Weights of a small GPT-style language model, trained from scratch on English Wikipedia.
Size: 10 layers, width 128, MLP 320 SwiGLU, vocabulary 1088, 2.12M parameters.
Architecture: RMSNorm before each block, no biases in attention or MLP, tied embeddings, normalized queries and keys.
Training: a variant of Adam for these matrices, 132M tokens, 4023 steps.
Each number is 128 + 32 x the weight over its row's rms, rounded and kept within 0 to 255. Layers, rows and columns count from 0. Numbers have three digits each. The size before them is the row's rms in percent of the matrix's.

# o: layer 5 attention output (transposed), 192x128, rms 0.0921, rows 132-156,164-187, columns 0-31
# v: layer 5 attention value, 96x128, rms 0.0861, rows 69-92, columns 0-31
o132 095:129091186154086116149115098135159134144157122123004152147116108179148115110165092122133185064149
o164 099:093105149161131104142097091124132125136100139103022125135121120159132163097132136127180167074123
v69 119:088134108132133163106091147187086121129137115112116087150109170152143123140102000151079127130076
o133 096:123185130162126167160136097150112108125065125140093076171121129101066139130105085104091135153166
o165 114:097124146168102126130053107172132130137109063135136157083141106161073117109115140164162153101161
v70 115:131137107142172168098116146167198151128135105122109203122151218104050156127170129183088108068105
o134 112:158125146127106095064082129141110136117118081131110105135128108155105144126125170134168143200192
o166 106:116132149097135106119123095123127146175049120135103134149149053124080135197085158101119104154219
v71 109:162136165089129117120166096124166126091108135118152059101098137133072122129111175106127091193132
o135 099:135107159082114191150153100150137161107091152161151135160161108152076138101088140191144090104115
o167 108:089129146101118169133068144105138156101087155185176150140151139132121107096134148176117155111155
v72 108:107128151153137127133168106133094119145153148158062174151139059159116048122088119175110162129126
o136 099:110184107140151110117080066071083143077103147112178086153173179108122128107069119183149103138092
o168 103:101194109105170099082112086130102178065092103140201071153139141105174114158120123109108088194095
v73 098:109123098101078138192062093151109080169122101181077122115118088112130160109131138118122081170091
o137 093:084118107116160138125156107201143113130131175104075121142093088143139158095111170091151168106133
o169 092:110162109045135121092179147193113136110202133125086106128139149129120163076177099077136169159119
v74 113:171111143117086129170103124098217122091140102104138039173167163080152084149157128103150111155146
o138 090:190103187142101101163126139150147117098129088154082153137079108141173094083145142183083116096116
o170 115:152148124124109125158098124128163172119068117134052127160099128141117116060130150159101104069098
v75 123:112102115115146101112114094181083161075112134170114134076183152116147125118105120158095108124190
o139 095:130147114109111091164075101184107187075135125127106125138168135160122115168126158114187160122100
o171 126:127144086070062081122145139134161160111166165126111062189155095182135163124110115139171140133125
v76 101:062093167132104142122123123107151129110139093120199170171142143164119121144146189170089140116119
o140 101:079094212123112066089113088121091156141089142167095114131143106129084141115144109123118151114092
o172 097:104144207178138122120134085075049163103084146137054094162094126134157137188112086057136144127109
v77 109:065050122089151104122082144101108143094199120129116144146114109122154169184123136152124077127096
o141 095:145167138141158142122149133119081118155118169128183110136075149091097165116125119190026088117143
o173 101:163127142187199156138189120114061137165119129154161120127078138052102136141154174123049088095116
v78 113:073119072098128085202094134103089131170110127150072064132166124086150160171165169112154100105101
o142 097:114117092113123143146129131194153106098106159183137122117117115152108164131105147105143113143067
o174 112:183128110070117166131170151148166168074137172203156128122108090126083148109136145135120129124083
v79 105:113098174145137156142094115113091053107126158134145155128110186127138143149110115153185096208148
o143 100:106071114104121102178123156108123095141100130121139142082099131182081158158136124158103141111108
o175 092:130103184139096129143118146098163143172158128122149124121118180195185120088120107148100142103133
v80 112:153140118213141110137192134187135123160110148110113099080090111167190125190141193098129079172167
o144 109:138091109169109096133106058060163152075116105104096119060138149188078100118083127108110129099108
o176 095:114121062130114122143116084090145175079140130104141116139093145092067152129124110078146099115098
v81 118:083179088156097055135159119143083145153146152152105149113076067184145111162148127152141088178140
o145 099:076178084121147112156102103138114093108055201125130145143122097141156171156094100134139132185076
o177 097:095130135133092126121112130132131134068151150147117103119156111170169138111090084138099151147103
v82 114:167128153097115099102150095160127156187099104113105124132185147122088122148188046170085124080078
o146 103:174127162097147082143114180105114109069178086096155140157147192088087124148116117166098114170129
o178 108:146183109111157111157096077110099108098137108107100137158143156075063128143095094085168135091107
v83 118:096116137079088143133157154172159123120109156155085069131126193079110129113138095144121178075174
o147 106:133133095088100107138068194113157115123115144155120100122133154118154101187185138149096106166127
o179 109:090086083063132106135090152138180112181083118143089128111150149166136128155120172126068083137116
v84 110:169094146109107089153074130124097099059156135129146148169162148117102204172185116128186059175117
o148 098:102112151078123095134160134193140075139105136183054151162110114101123175132112113129092142103146
o180 102:118146177150083147100115100108147121118121149165086077165120145100129102105114109177091198064125
v85 106:102148168116090155088132096134135151101133148144184182177111138169070149186155109119093056126169
o149 088:145083115161131118137080097134159159138109174118067086117117102106090140117150147139133182118114
o181 110:107113110174152139112122191145133167099079135126087159110140091117082126092110122150112187133136
v86 118:200160115138105162121153150125080061105182137107103166127134114148119135137106140187197163142128
o150 104:163163110097167177143110110105131152089122116176154137100141156150145097111103115111122117097132
o182 117:178147095138113156115136085148105099110131079112185117123120098104163088147114148178146081155132
v87 099:122113145207137093115120103135110098048093156055136148124087121101095127147128078170090119116159
o151 091:134157149122123123106120139153160145145123142135098106168165114143088151150131078101108170079156
o183 101:126133154145127113150121088097117109125154136082069101164155168127135128157144111102116154094199
v88 093:210151158066165121169088139120168150191111131111139133134157098103130165162123132175117125145112
o152 089:119095153148168095126108130134117128171180112127135083133139130136146087105169142113100132121095
o184 091:130135086125176121153116095144074143132129170148133121161133164130239132107169174070158119114098
v89 107:119160092171039105180116130172185139110091105160141158116108124101101103156167124139118160147185
o153 097:173165129134112175138101153172165155088168145156122107065118096119102106146104165131190069146102
o185 109:175164172127115153112164142097102162108137127086088084118115103134111091153091176134177118130160
v90 093:098115178090196057142126209092173125153115113098105092079134131112114143096088162172174113105122
o154 098:097098178111129161217118176157119096153148135180105192084091085176152159113148105095183159119170
o186 096:145110190129168152140105126063155159138146123158069110126120114181154165141150119096169131076123
v91 113:106125114128190138099096104113171120091127105115086167112070115110058086113104151136169142131136
o155 107:108134155120111140078123120132125109133164114074091110115147094132091157121155185110130135182147
o187 102:122114132125109126083160177151128082145115109075097154098078050182099143062160095094148151227149
v92 112:123139120119115199151178133174152179118181121136145164143092188160167117172122161105112114112139
o156 095:100142088124137132112079121082143135108093082113153106105158132141114152187098148120094101143093